python train.py --num_hidden_layers=10 --hidden_size=128 --num_attention_heads=4 --num_key_value_heads=4 --head_dim=32 --intermediate_size=512 --vocab_size=512 --hidden_act="gelu" --norm="layernorm" --norm_place="pre" --norm_eps=1e-06 --positions="learned" --qk_norm=false --attn_scale=0.177 --bias="none" --tie_word_embeddings=true --parallel_block=false --init="normal" --init_std_qkv=0.0167 --init_std_o=0.0 --init_std_up=0.0167 --init_std_down=0.0 --optimizer="muon_variant" --learning_rate=0.00881 --lr_mult_o=1.12 --lr_mult_up=1.36 --beta1=0.95 --lr_head=0.00825 --max_grad_norm=2.0 --warmup_steps=200 --schedule="wsd" --decay_fraction=0.653 --decay_shape="linear" --final_lr_fraction=0.05 --batch_tokens=16384 --max_seq_len=128 --doc_mask=false --train_tokens=107900000 --max_steps=6586 --dataset="wikipedia_en"
Each number is 128 + 24 x the weight over its row's rms, rounded and kept within 0 to 255. Layers, rows and columns count from 0. The size above them is the row's rms in percent of the matrix's.

# layer 7 MLP up, 512x128, rms 0.34, rows 215-268, columns 0-127
size [102 105  96  98  97 101 103  92  95 108 104 102  94 103 112  96  97 102  89  86 100  95 102 108  99 101  92 104  94  93  94 107  93 105 107 101 100  98  89 101 114 102 101 102  96 112  93  92  91  98  88 100  95  91]
[[131 125  89 132 136  85 141  93 129 118  98 107 151 162 109 101 116 131 100 117 110 111 164 107 113  77 163 156 113 105 129 107 119  92 158  75 111 180 105 156 119 160 119 134 124 139 100 138 123 179 131 145 109 174 124 121 150 124 127  91 113 139 101 136 138 112 167 117 139 104 109 151 163 112 165 138 145 134 102 113 143 117 110 136 110 121 103 137 115 117 167 128  95 114 117 136  89 128 163 126 120  93 177 157 196 122 147 147 172 141  89 122 137 141 137 135 140  95 123 107 122  85 132 134 128 103 140 161]
 [132 113 149 117 106  82  96 117  79 112 131 176 150 154 109 118 156  99 127 138 132 122 128 119 151 118 164 134 135 102  77 120 102 114 110 142 164 154  99 131 146 153 119 154 113 112 142 145 126 142 104 132 169 172 186 135 166 146 121 119  91 110 116 163 115 143 115 119 138 111 117 129 167 105 117 153 147  94 136 126 108 140 106  97 110 122 101  89 139  99 104 142 169 191 118 124 100 129  62  94 133 134 107 137 146 101 116 107 150 167 142  95 113 123 125 136 143 147 106  97 151 168 137 113 123 151 113 154]
 [154 162 103 153 158 109 162 129  84 127 121 120 131 155 144  90 142 100 110 158 107 106 117 111 121 140 141 129 133  94 126 111  84  96 124 119 147 125 105 138 134 125 174 150 130 108  95 127 124 196 132 174 132  99 213 119 128 117 143 164 139 134 111  87 171 130 118 151 150 131  94 107 135  77 109 134 107 128 154 128 129 111  97 139 134 147 100 148 126 135 123 132 143 145 113 149 122 133 135 122 128 136 159 124 134 150  93 171 145  95  90 129 105 130 114  93 136 181 103 137 124 122  86 114 173 107 151 138]
 [106 154 142 148 136 136 159 120  84 126 123 106 108  99 185 124 144 120 128 142  76 117 142 113 120 100 122 120 118  85 109 160 102 117 154 125 163  89 117 113 152 110 169 134 141 137  89 153 105 154 108 154 150 128 103 102 104 165 123  90  97 146 125 137 104 111 127 130 149 135  85 131 145 146 125 139 129 182 119 117 150 141 133 142 118 141 158 125 143 115 134 124 107 180  91 143  85 159 167 129 128 130 104 175 106 129 173 129 113 138 201 143 159 122 132  93 136 131 140 110 144 177 100 109 128 137 109 153]
 [140  66  91 134 123 135  80 116 144 100 147  82 125 143 136 143 147 123 151 127  98 100 116 111 166 148 131 108 145 133 138 107 124 132 152 131 129 181 106 122 130 138 173 133  98  87 124 148  82 131  97 121 145 134 138 129 144  93  91 154 147 122 120 115  92  76 111 154 147 146 142 150 128  96 132 124 119 144  86 121 129 174 104 113  97 108 122 133 103 139 147 146 158 181 144 108 150 123 153 155 110 142 136 163 150 116 124 139 152 174 107 186 150 181  82 108 107 101 125 129 131 129 136 135 122  97 128 142]
 [133 117 133 136 132 124 146 114 113 129 109 111 136 140 135 126 147  96 162 104 123 128 117  99 144 149 116  98 113  99 145 139 109 103 116  96 146  93 142 120 114 191 198 115 119 150 120 112 125 138 173 101 128 175 120 120  85 144 124 143 125  74 121 111 150 125 153 129 125 109 165 128  95 128 156 157  92 123 129 110 120  76 186 106 107  93 133 143 117 178 111 115  97 109 129 126 154 133 137  74 118 137 134 107 146 133  95 117 137  78 140 104 110 131 175 125  94 141 150 148 127 135 121 147 101  97 184 117]
 [132 104 105 129 131 119 134 131 161  79  94 110 139 100 134 121 125 125 153 161 146 108 148 104 143 116 126  83  92 153  87 110 133 116 113  99 148 138 150 174 122 127 136 122 179 155 136 154 106 134 109 102 164 150 109 147 114 135 165 162 138  97 131 113 100 123 122 118 132 120 149 114  85 159 151 147 172  93 123 106 103 159  98 127 122 108 133  94 165 131  88  77 153 151 115 102 141 116 119 110 105 107  88 152  74 112 147 159 171 112 149 149 142 126 119 155 103 123  95 111 163 125 172 151 122 145 145 160]
 [144 113 104  75 117 143  84 155 125 139 171 130 120 111  96 148 142 137 138  96 128 119 126 130 124  99 154 125 127 139 152 104 164 135 139 115  85 142 113 143 116 146 138 142 113 134 126 148 109 152 139  87  90  96 144 127 111 143 168  83 130 140 137 152 194 148 158 140 119  66 127 131 145 142 181 123 134 125  96 113  94 145 155 125 119 121 155 121 152 170 105 142 123 147 125  98 132 146 137 118 106 112 131 143  55 133 108 187 113 123 121 137 150 118 116 105  97 122 163 102 190 106 144  99 148 129 126 120]
 [139 116 155  98 112 114 107 163 131  98 143 140 161 129 193 126  83 135 106 120 140 103 117 182 159 103 102 131 123 118 110 161 193 118 111 118 160 121 167 107 139 128 124 126 108 147 134 148 130 114 123 147 123 141  96 134 159 135 112 133  93 147 130 131 125 126 118 107 133 115 110  67 159 126 136 120 111 138 153  97 106 112  93 164 138  95 156 122 108 106 154 129 158 111 166  89 145  98 116  96 145 146 140  98  98 155 142 148 141 136 216 108 144 100 138 145 141 149 104 125 131 145 115 108 108 102 100 144]
 [ 97 163 160 114 115 130 146  89  90 137 155 112 101 126 159 136 114  95 121 149 135 161 133 114 125 124 144 117 167  97 124  78 111 152 154 121 112 151 146 168 143 106 122  92 123 113 100 139  87 136 137 129 129  96 125 179 127 118 140 122 128  90 128 149  95 120  98 102 146 158 138 136  99 103 140 134 155 109 139 112 128  89 126 140 100 143 109 155  83 154 152 162 101 101 131 136 137  74 117 163 118 119  93 132 137 172 153 107  96 138 152  88 115 155 118 163 123 165  98 139 136  82 163 167 137 142 165 131]
 [ 69 112 103 104 156 131 192 114  81 163 134 124 136  83 167 148 158 124 133  82 129 123 154 151 112 145 139 157  98 118 112 126 157 145 123 129  88 144 151 167  98 142 100  99 113 135 128 137 123 168 152 133 123 157 136 125  99  89  92  89 108 119 136  97 142 163 119 147 111  72 121 154 149 132 112 129 148 123 106 135 132  80  87 167 139 144 116 136 112  67 160 131 125 103 139 158 133 158 131 149 131 125 121 124 119 149 118 135 131 113 108 116 177 122 118 159 114 105 116 130 152  91 134 148 110 142 145 116]
 [137 131 155 117 125 168 152 122 131 116 103 155 158 148 107 102 132 132  87 121  98 153 130 128 128 120 105  82 143 136 109 136  98 164 153 101 147 168  77 122  94 138 132 141 153 111 113 144 136 175  95 141 138 104 124 114 108 144  95  92 105 119 112 141 129 150 143 124 127 141 141 139 149 137 100 133 167  62 131 126 139 148 111 131 138 124 121 130 101 139 152 105 118 180 141  93 139 103  86 132 138 137 130 143 177 136 158  91 154 128 125 136 113 149 117 127  91 174  72 123  70  91 162 129 140 114 180 111]
 [161 130 119  87 134  83 135 107 154 126 129 139 113  80 141 128  91 127 105 133 174 127 192 128 139 145 120 138 152 143 145 129 120 115 115 157 130 146 165 102 134 130  91 146 138 119 105 162 110 148 158 154 108 112 107 139 136 130 108 139 136 133 116 162  97 115 110  72 165 147 124  86 151 132 160 149 120 150  74 136 115 107 182 100  96 133 143 108 101 165  92  94 159  93  90 111  98 127 124 123 141 116 138  88 144 111 163 107 156 120 131 102 154 157 105  92 130 135 113 114 150 110 144 102 110  91 145 137]
 [ 92 122 137 107  89 135  86 108 119 113 137 107 109 105 152 155 117 136 106 142 153 150 102 137 163 125 159 129 140 133 130 120 121 104  95 131 120 137 142 115 107 112 134 113 119 112 109 202 107 131 153 125 139 132  95 120 109 122 165 120  98 132 143 191  93  91 107 169 170 153  79 114 111 120 144 149 151 128  94 108 144 167 156 111 163 129 134  75 117 142 137 142 116 113 109  86 166 135 113 144 107 141 146  83 124 119 149 125 130 152 115 134 115 170 150 180 160 102 174 140 151 134 131 120 170 103 128 124]
 [180 148 138 145 135 146 140 123  96 154 127  91 169 123 104 101 117 130 155 167 135 109 131  98 121 141 142 131 121 119 118 102 115 130  97 152 160 119  66 148 126  99  96 102 123 125 168 122 100 145 159 140  98 145  91 136 134 125 107 110 129 138 160 189  96 119 120 131 116 124 162 121  83 134 140 141 156 103  98 140 103  88 117 146  94 164  79 143 118 124 114 111 106 124 105 147 169 146 119 102 121 137 124 143 153 129  97 110 129 124  76 130 161  94 139 154 140 119  94 130 145 105 184 112  91  95 146 153]
 [156 104  95 142 116 142 110 101 117 151 127 125 141  70 162  87 122 106 145 182  97 135 179 112 115 179 120  84 113 108 108 152 154 147 137 128 121 133 147 159 120  89 158 128  98 134 104 127 144 161 119 119 131 104 119 178 141 168  86 146 135 183 132 124 104 156 124 143 118 110 118 131 139 114  92 142 111 135  90 154 127 106  62  98 115 119 153 128 133 132 170  86 130  93 102 144  98 137  96 121 148 129 109 162 103 132 126 168 160 105 128 154 132 130 150 128 132 139 103 123 118  94 125 132 133 106 116 128]
 [130  81 118 127 145 123  97  93 131 125 155 147 119 132 153 130 142 133 115 147 132 140 173 105 111  87 171 136 138 134 119 144 107 132  67 103  94 111 161 162 130 169 109 107 133  97 196 112 127 136 151 103 139 156 134 137 114 136 118 136  99 146 133 138 124  88 132 105  90 123 153 120 103 137 128 133 125 113 122 159 151  82 154  82 134 133 130 111 123 184 164 161 175  96 101 121 147  92 154 167 138 112 121 117 105 147 105 116 137 101 166 122 121 154 131 119 134 111 129 137 185 142 130 112 145 113  72 134]
 [124  80 114 117 124 142 162 139 140 136 126 132 117 127  99 106 143 143  89  97 112 135 133 148  87  92 177 113  89 109 144 176 111 114 108 111 139 105 148  98 131 162 111 148 147 148 123 158 129 112 128 158 108 200 142 157 123  85 133 148 119 161  95 148 103 137 138 139  76  97 145 137 121 149 143 198 134 117 111 121 153 175 123 108 152 124 101 104 130  95 145 130 130 143 156 145 127 148 133  94 138 184 116 121 158  76 133 135 155 118 126 151 125 117  94 148 117 110 110  91 126 133 111 147 112  95 135 110]
 [130  75 146 124 139 128 106  91 160 108 142 122 114 151 134 175 127 144 136 111 122 149 121 127 118 124 127 149 118 125 115 109  86 102  38 150 153 156 149 112 131 129 117 153 125 150 102 135 105 157  88 132 152 115 119 111 131 142 149 124 113  97 113 100 119 108 107 128 132 141 171 157  99 130 146 127 162 102 189 146 125 136  80 120 150 154 121 117 149 153 154 156 115 145 135  91 120 163  79  79 127 105  85 145 138 130 119 131 142 129 100 153 142 103 122 137 138  83 115 109 171  79 158 135 107 142 156 134]
 [123 134 117  86 129 186 117 135 138 119 115 106 101  94 124 146 113 116 105 145 124  82 132 121 161 134  96 147 102 124 104 114 142 153 119 128 101 138 126 163  90 130 158 152 151 117 145 154 123 128 141 133 121 121 121 116  97 119 133 138 187 131 109 172  80 120 151 120 140 133 133 109 163 130  68 149 118 102  87  96 135 104  88 168 159 151 122 141  96 172 137 134 105 154 149 168 100 156 127 128 113 122 113 145  97  92  95 171  76 120 121 106 107 120 144 119 158 123 131  78 146 143 115  92 159 121 129 153]
 [115 134 120 116 140 121 174 136 102 140 101 146 123 189  90 157 141 128 114 108  99 141 138  98 107 112 101  97 109 122 108 160 137 135  70 159 116 145 137 126 174 145 163 127 151 163 175 170  96 125 144 130 183 128 121 134 123  92 128 127  93 125  73 167 126 110 105  84 116  99 160 115 140 119 146 144  81 117  96 158 147 102 108 117 104 104 112 143 122 112 111 114 108 132 120 155 131 131 137 123 130 161 144 119 189 138 153 152 114 124 151 141 153 140 127 133 169 128 116 163 158  93 129 117 118 155 101 140]
 [141 100 100 132 123 109 140  80  77 133 129 119 126 147 116 122 172 118 150 126 148 140 119  94 167 152 121 113 123 128 105 142 109 113 130 120 144 154 145 135 162 162 129 110 176 151 104 135 107 132 181 120 141 162 144  77 130 154  96 125 138  87  99 129 177 132 137 109 147 103 121 101 155 148 120 145 145 146 124 172 130 101 140 135 108  96 135 178 142 106 137  98 136 146 161 116 181 135 169 121 158 111 140 108 141  98 105 142 108 110  96  88 127  87 181 117 138 130  97 126 108 127 154 137 126  83 142 163]
 [ 90 153 120 160 148 103 147 114  89 120 131 118 100 117 151 120 109  89 131 141 117 139 122 113  88  99  78 114 103 105  90 107 170 126 123 117 138 138 130 105 133 144 139 130  92  97 138 167  95 138 142 138 119 135 162 109 113 151 147 142 165 130 153 102 116 144 164 145  76 139 117 129 134 151 135 169 134  98 133 181 122 128 160 115 137 121 134 116 119 150 139 145 145 154 130 167  90 158  83 146 100 121 101 162 170 141 124 153 105 174 137 112 129 133 141  91 129 173 111 137 126 119  79  97 157  98 152 176]
 [123  90 145  90 114 113  99 111 127 123 122 141 138 161 149 130 148 143 103 150 167 153 105  98 153 102  97 156 112 128 115 134 132 110 108 150  99 134  94 156 127 133 114 127 166 140 110 156 143  78 125 110 118 161  90 125 179 101  89  92 118  71 122 174 169 116 138 177 100 149 124 133  98 109 153 121 125 136 143 150  90 146  86 110 123 115  99 101 115 110 112  93 127 110  97 112 101 136  93 136 148 144 126 136 190  99 136 133 122 110 128 116 136 121 139 136 103 178 117 106 167 151 133  91 126 153 120 136]
 [138 130  81 102 100 181 148 120  99 157 142 110 129 113 169  75 147 147  96 113 105 138 114 149 120 157 137 171 176 121 112 123  99 128 100 169 148 158 135 107 111  93 124 129 124 141 124 122 138 164 135 142  82 131  90 131 143  91 114 119  99 146 143 100 171 157 123 135 111 111 135 157 138  93 131 139 108 130  59 144 114 113 117 130 110 122 134 137 166 132 120 138 120  98 129 161  99 146 162 131 105 121  76 137 128 182 116 115  96 135 120 140 167 139 165 120 132 131 124 145 113 158  67 131 151 125 130 134]
 [124 140 120 131 129 158 143 116  69  87 139 126 131  92 127 117 106 164 131 140 121 113 108 153 115 105 127 165 115 107 120 120 121 141 124 153 126 133 120 108 132 114 156 165 124  90  89 169 119 123 109 151 139 128 188 153 106 152 129 117 129 112 142 116 156 148 107  69 106 122 162 179 169 151 116 130 111 123 116 135 102 180 113 124 159 131 174 107 144 104  89 122 144 129  95 154 120 114 110 172 142 136  94 103 145 122 106 123 131 109 101  97 147 114 124 143  78 118 120 142 109 103  75 167  74 109 115 153]
 [106 131 150  91 125 136 132 130  86 109 132  85 123 106 121 152 137  80 139 147 159 142 125 124 179 134 160 152 174 134 120 180 150 139 133 105 138 129 120 110 146 129 143 111 128 129  94  96 120 112 134 146 125 141 100  78 106  90 152 102 124 172 102  98 108 128 160 104 145 179  95 140 159 177 109 104  95 203 139 110 124 166 126 116 161 110 146 169 136 130 127 168 155 138 119 126 117 159 128 104 106 122 130 126 123 144 143 111  81 115 121 141 140 138  93  74 116 127  98 132 130 120 138 117 129 113 105 135]
 [127 158 146 112 138 107 164 121 133 140 116 152 102 118 142  97 135 111 160  98 129 151 143 147 127 132 111 132 110 132 124 114 118 139  67  93 111 120 135 121 138 117 104 138 193 124 171 134 162  58 110 140  82 117 120 124 112 139 113 107 140 156 153 145 126 111 128 154 132 118 145 150 131  71  93 142 123 132 136 136 143  94  89 127  88 161 137 123 105 127  69 131 152 114 123  84 140 121 108 175 129 119 171 162 146 168 119 147 139 139 142 124 120 100 104 123 151 171  83 121 150 159  92 135 163 149 149 110]
 [109 110 109 110  89 122 153 130  89 132 122 132 132 161 150 120 123 144 103 131 140 136 144 113 161  79 108 129  94 103  94 112 136 137  98 109  97 118 107  91 177 148 142 163 142 143 129 172 160 112 152 145  89 148  85 100 139 134 143 113 107 107 176 133 111 143 103 154 145 147 145 142  95 136 108 140 146 154 145 129 111 144 136 102  99 113  95 113 112 131 138 129 135 147 167 150  83 110 143 101 129 139 136  74 107 141 100 200 137 177 131 126 163  97 115 109 157  99 138 104 104 109 120 147 157 111 113 161]
 [123 124 150 104 138 106 133  86 132 144 166 123 121  85 160 117 137 157 155 102 162 115 194 139 148 132 135 161 113 118 109 159 102 131 128 128 153 109  77 110  80 135 127 128 133  69 171 142  81 164 116  96  98 106 112 113 103 104 114 128 118 173 115  99  92 183 129 159 145 153 119 123 120 128 144 158 104  91 145 138 121 141  91 133 150 107 161 152 129 127 129 147 147 135 153 116  99 154  98 119 131 146 164 127 144  94 170 143 138 115 147 113 153 110 118 117 110 127 108 146 133 167 129 131 125 142 120 176]
 [132 120  97 150 168 111 103  88 138 114 114 122 168  96 116 116 144 127 126 166 121 153 136  82 164 126 128 132 131 130 131 148 139 102 109 112  93 158 104 188 155 134 108 122 142 152 122  92 109 155 187 132 141 123 124 125 160 144 116 129 127 106 119 106 127  99 126  80 147  91 122 120 111 121 147 110 107 125 132 176 104 114 113 129 116 120 151 120 119 139 107 137 130 121 128 160 109  99 121 126 122 163  96 121 122 131  74 168 111 151 166 126  93 164 160  64  96 139  92 149 115 129  91 113 155 120 104  69]
 [113 187 135 108 146 126 156 160 154  87 111 140  98 144 123 166 113 130  85 159  97 105 139 110 123 125 148 111  85 102 100  93 122 136 159 128  88 157 148 132 101 148 115  96 137 122 124 167 110 109 124 136 156 123 156 143 152 121 128 131  84 127 166 104 124 119 125 134 153 135 142  97 120 113 103 137 101 153 154 122  75 144 140 126 125 147 115 108 101 166  87 154  86 126 137 157 113 128 164 132 102 118  95 125 147 115 163  86 119 179 124 124 130 119 138 135 158  97 177 100 168 134 170 167 135 149 142 131]
 [131  95 114  70 116 120 114 119 163 159  96 123 108 120 120 102 128 103 106 151 155 105 152 127 101 134 126  96 143 142 135 120  97 139 110 128 133 127 137 122 132  91 144 127 158 135 142 147  75 103 150 116 144 146 133 159 113 111 125  68 119 123 115 100  98 127 150 114 129 131  92 106 178  72 159  92 149  77 118 145 162 127 179 171 152 152 139 139 138 150 132  99 160 150 142 132 155 108 174 145 138 120 109 118 147 123 136 147  81 156 130 122 166 114 110 102 188 146 100 130 138 129 123 144 107  94 136 151]
 [140  87 113 139 153 114 167 107 153 153 204 149 105 104 163 185 124 124 126 161 105  95 128 112 134 171 184 103  81 115 102 139 139 103 122 101 109 107 163 139 152 115 137 138 151 143 126 141 103 171 132 132 129 151 139 119 136 126 136 124 147  95 130 157 114 114  88 109 132  82 109 133 133 141 171 110 126 137 104 144 126 156 152 136  87 135  87 129 159 135  86 106 160  98 117 130 117 146 129 109 112 146 177  77 156 119 121 107 128 115 126 145 135 116 100 123  88 136 130 152 113 173 152 124 129 133 138 130]
 [129  56 105 148  92 122 135 117 110 147 164 112 159 131 156 133 155  89 132 188 122 107 160 123 139 181 149 125  91 115 134  99 133 145 102 131 160 158  86 112 137 102 117 109  76 168 164 114  77 119 140 146 154 108 112 147 135 145 145  99 146 114 118 130 142 109 129 132 142 121 174 112 119 122 143 170 150 128 102 135 132 166 145 128  74 119 133 170  95 132 125 114 142 128 157 108 110 167 126 106 133 121  94 132  88 134 122 143 110  94 121  90 157 129  91 132  95 147 137 131 110 112 122 149 138 102 111 121]
 [129 106 111 128 120 143 104 140 112 134 159 122 131 150 115 151 143 136 148 104 152 147 128 136 111 154 135 177 149  98 142 158  81 130 103 120 135 143 127 120 158 163  94 103 132 116 133 179  77 120 170 133 103 133 135 127 146 140 148 109  90 149  95 122 121 122 139 115 170 168  77 114 134 186 154 126 104 143 123 130 130  86 159 110 114 109 112 161 123  81 118 141 100 106 137  75  58 126  93 119  94 128 144 145 143 163 135 110 137 136 146 111 134 145 148 129 102 124 141  93  98 127 102 127  88 140 171 148]
 [112 150 117 104 138 161 127 125  94 156 118 118 131 104 145 150 109 152 153 118 108 147 134 149  68 119 159 109 115  76 101 142 147 100 141 148  94 139 126  99 117 104 129 120 114 150 134 107 100 122 130 128 112 193  93 164 151  73 131 120 132 118 118 172 128 119 132  89 133 107 150 149 123 169 101 107 127  82 114 141 133 102 119 128 160 127 129 136 112 122 121 202 172 130 115 132 151 132 173 109 143  91 162 126 131 137 146 147 130 143 140 113 112  90 134 170 156 143 128 105 152  86 127 126 124  70 152 140]
 [139 116  78 166 141 137 104 103 118 104 173 163 107 107 119 130 133 110 132 158 158 159 120 116 150 130 156 142 125 149 153 169 102 131 124 114 150 126 156 129 132 155  80 114 142  63 113 178 156 163 126 116 134 125 145 160 139 143 170 126  94 134 108 104  95 150  94 126 129 142 107 119 158 127 127 134 144 114 143 135 130 122 132 164 125 118  83 167 130 148 133 133 113 144 116 140  89  74 158 140 122 155 135 133 171  85 138 150 119 136 172 138  85 148 153 128 104 142 121 157 180 111 123  88 116 119  86 124]
 [169 126 124 170 148 133 160  83 111 115 149 116 108  95 147 106 122 134 143 137 105 129  91 116  78 140 127 148 114 127 107 118 139  90 132 144 152 182 176 102 124 131 142 103 151 159 100 102 138 101 123 108  97 110 149 104 110 168 135 106 132 127 160 169 111 110  83 123 160 135 144 116 116 148 109 145 122 113 102 132  77 118 116 151 162 121 103 128 162 136 114 139 108 149 155 132 128 130 113 121 158 115 127 157 155 146 114 126 159 147 113 141 146 118 157  73  94 131 170 152 138 136 157 111 177 121 192  98]
 [104 105  98 142 161 107 166 118  57 156 141 169 137 116 142  77 111 110 132 108 147 160 114 118 137 121 103  84 122  89 127 122 119 118  74 134 109  91  98 102 137  95 152 130 145 144 125 128  92 147 134 103 135 137 117 136 109 126 130 112 107 145 133 120 118 153 170 115 139 140 137 142 145  84 114  88 121 162 181 126 112 103  88 172 154 109 110 106 130 141 120 139 132 116  97 143 123 121 129 161 136 168  98 169 151 156  88 149  87 119 124 116 118 122 124 158 172 102 133 135 118 130 127 107 164 132 142 176]
 [186 113  84 156 138 153 153 158 148 174 140 114 143 165 109 126 129 184 107 120 127 130 117 134 114 113 122 123 166 118 151 104 113  94 118 115 177 134 116 123  91 145  99 112 154 123 123 129 113 119 100 159 131  84 162 117  81  99 121 114 138 130 126 120 107 102 154 110 147 130 123 108 122 173 150 124 145 142 155 148 130 124 146 158 157  93 139 108 131 126 110 147 133 148  76 121 174 120 152 125  78 111 113 169 103 158 111 111 123  97 124  78 119 151 150 132 101  96 120  99 109 156 106 171 103 130 102 151]
 [101 121 100 120  94 109 111 152 125 113 113 104 168 172 102  87 113 130 133 133 159  64 161 124 136 117 119 108 116  94 147 116 112 106 139 105 106 159 162 113  98 122 151 114 117 150 151  74 102 131 124 136  97 154 107 157 153 125 139 138 152 130 157 156 146 149  78 160 120 112  69 107 133 129  75 140 140 104 114 130 109 170  87 129 135 146 137 122  73 136 133 133 116 127 126 144 127 114 113 149  89 150 119 122 143 111 140 129 125 112  95 127 131 155 148 149 197 115 121 108 116  95 138  96 157 167 126 141]
 [142 122 133 126  77 130 132 117 133 146 165 172 138 139 144  87 108 124  90 130 197 129 110 115  96 146 125 126 123 121 106 165 125  82 118 144 105  84 126 148 104  90 170 152  97 146 124 157 125 114 108 162 116  99 130 140 128 101 123 130 140 161 131 107 122 150 147 162 126 111 106 146 154 174 178 105  98 177 122 142 136 124 164 133 122 110 140 135 105 138 112 122 116 109 180 138 133 106 170 114 122 134 146 128  75  98 107 121 145 169  90  97 141  94 162 138 134 162 101 133 129 147  97 115 129 145 104 147]
 [ 96 162 149 141 128 137 125 123 131 104 131 120 174 110  95 137 120 159  88 105 158 171 144 118 130 149 173 102 112 112  96 150 134 137 142 119 102 129 141 147 104 118 110 145  97 129 172  89 124 102  90 142 162  89 191 143 105 110 122  79 158 125 109 122 165  78 142 140 108 127  98 143 135 143 136 143 168 137 130 150 137 107 137 141 137  80 131 140 144 121 114 165 144 154  69  80 127 142 144 130 106  79 106 145 129 121 109 102 122 164 115 114 136 125 123 135 151 111 118 106 111 111  95 153 136  77 108 126]
 [127 130 166 116 102 110 117 114 131 132 143 104 135 124 135 120 106 114  92 155 125 132  84 109 103  81 118 175 144 132 142  80 140 195  89 101 128 149 173 149 129 162 109 147 120 111 170 148 136 140 103 110 105 115 140 133 110 120 140 154 135 173 131 161 140 101 123  98 140 113 140 129 133  87 156  79 116  98 155 162 124  90 149  94 168 101 110 124 130 126 154 175 149 130 143 136 127 135 135 102  88 169  84 141 156 153 125 106 151 128 123 120 112 121 173 130  96 134 119 124 124 148 154 103 149 157 118  92]
 [150 175 118 155 137 168 132 125  89 131 137 100 140 122 158 121 160 140 122 140 175 177 115 127 108 132 139 140 142 125 162 100 142 134 119 141 166 111  80 113 143 158 105 127 126 113 121 128 104 152 149 134 162 122 141 153 108 112 109 112 131 131 162 111 107 115 113 113 182 109  97 104 160 158 131  79  52 130  82 161  89 162 113 101 113 148 106 133 116 122 172  99 140 156 115 122 179 135 131  96  87 162 129 109 119 100 111 156 142 116  89 114 138 145 154 130 153 104 137 120 109 137 138 120 127 100 143 111]
 [146 130 167 102 123 136  71 148  93 178 142 150 136 158 137 117 162  96 152  90  98 169 123 146  76  99 143  83 105  93 149 135 115 150 119 142 139 131 163 128 101 104 152  86 179 134 120 142 108 144 128 146 111 147 157 109 121  98 116 120 103 107 145 134 112 155  98 137 150 106 113 119 144  95 122 111 133 170 181 166 110 119 153  94 117 117 110 112 122 117  83 107 160 172 157 135  83 116 131 114 133 126 106 130 117 139  98 146 163 129 104 142 145 145 104 113 117 101 109 160 155 127 107 118 136 110 110 125]
 [137 113 116 114 126 168 167 127 183 179 109 157  87 146 145 134 125 122 140 119 184 137 132 138 122 103 136 122 140 118 124 145 100  71 112 105 118 132 138 127 138 148 148 106 134 112 147  87 101 122 143 123 124 128 100 112  91 161 122 124 137 110 136  85 124 156 142 165 134 139 153 167 131 100 167 123 138 108 147 119 153 134 128 130  94 138 138  98 124 124 111 154  73 106 130 140 108 100 153 165 134  61 142 109 118 158 123 136 102 144  90 217 127 138 135  99 130 119 120 132 181 111 107 135 110 131 139 119]
 [ 81 137 108 152  83 135 127  94 154 141 148 100  91 137 137 139 127 139 184  79 141 124 139 145 154 141 158 158 130 128 168 125 118 109 113 141 144 128 180 136 133 148 133 147  99 162 144 134 119 136  96 166 124 138 122 144 127 126 102 152 164 146 129 174 114 111 139  76 127 109 116 148 162 144 141 176 145 130 115 136 128 137  95 132 121 165 135 163 129 109 135 164 104 146 131 110 108 137 110 126  95 142 119 105 164 131 104 107 132 135 115 187 104  82 121 110  64 114  94  94  88 105 122 126 100 122 156 123]
 [126 128 140 105 140 152 129 106 133 127 171 138 134 108 101 115  81 143 143 103 121 121 148 121 131 102 133 114 113 113 110 103 155 102 120 109 126  81 156 163  77 148 170 118 174 134 159 124 124 115 151  90 180 131 151 104  97 147 129 125  73 134 119 137 187 109 160 154 119 122 125 124  60  95 118 103 104 186 101 160 118  79 118 139 160 138 152 133 118 155  64 128 144 125 104 144 136 121 127 139 119 128 151 153 123 124 147  94 132 115 131 138 149 101 117 115 131 165 107 112 137 102 134 137 151 128 163 134]
 [151  86  93 119 131 155 101 179 144 129 152 130 143 140 103  84 116 134 131 145 132 136 121  88 192 109 133  95 149 115 168 113 105  87 105 140 138  97 127 130 145 138 116  86 135 138 123 185 126 125 157 101 123 157 123 160 150 117 114 118 110 141 109 107  89 115 188  92 118  82 144  99 173 140 114 123  99  92 158 142 120 108 143 137 134  92 150 106 123 119  93 160 111 150 145 157 114  87 116 134 163 141 118 130 144 116 143  90  89 144 150 120 131 151 108 117 143 137 143 171 108 123 101 150 103 123 113 122]
 [ 75 106  91  84 153 106 144 127 173 128 113 145 132 129 106 143 141 121  98 117 117 164 146 109 120 184 125 116 109 164 139 123 154 102 116 136 154 125 128 117 116 179 148 136 122 139 103 122 140 185 136 171 153 139  80 124 162  96 126 130 105 159 136 118 117 120 187  80 128  96 115 138  78 132 120 163 114 144 122 128 157 119  67 107 162 120  93 137  92 114 123 131 156 135 118 134 120 125 154  91 122 113 110 127 131 128 112 137 143 129  81 160 148 114 100 160 102 144 145  96 135 133 131  80 122 136 119 118]
 [ 58 134  98 132 147 124 120 115 154 120 154 155 108 148  96 117 102 131 123 138 123 113 108 136 158 109 126  73  83 128 178 130 116  82 148 111 132 151 102 146  81 143 121 164 139  95 154 133 112 137 153 102 155 169  92 128 155  88 125 124  99 123 122 123 119 116 128 132 137 120 101 163 137 201 139 146  93 131 101 103 110 121 144 157  95 136 120 104 102 133  97 157 118 135 150 100 155 108 111 125 130 134 131  94 158 148 116 171 129 161 139 162 126 105 133 133 103 159 137  96 133 116 100 118 139 109 175 156]
 [142 143 128 154 121 125 154 114 113  98 167 131 105 123 102 137  94 128 130 149 104 126 129 112 108  93 140 156 125 150 134 126 109  94 127 129 102 136 120 161 101 111 115 131 126 122 180  96 107 184 107 126 117 179 122 148  85 121 109 128 105 164 147 124 164 131 151 121 152 121  94 170 130  64 104 161 138 116 151 116 121 128 147 177 137 162 138 116 134 139 108 131 105 202  95 133 143 149 149 113 108 140 161 175 164 116 127 134 115 122 101 145 107 122 129  83 124 138 171  83 140 121  91 116 146 127 159 104]]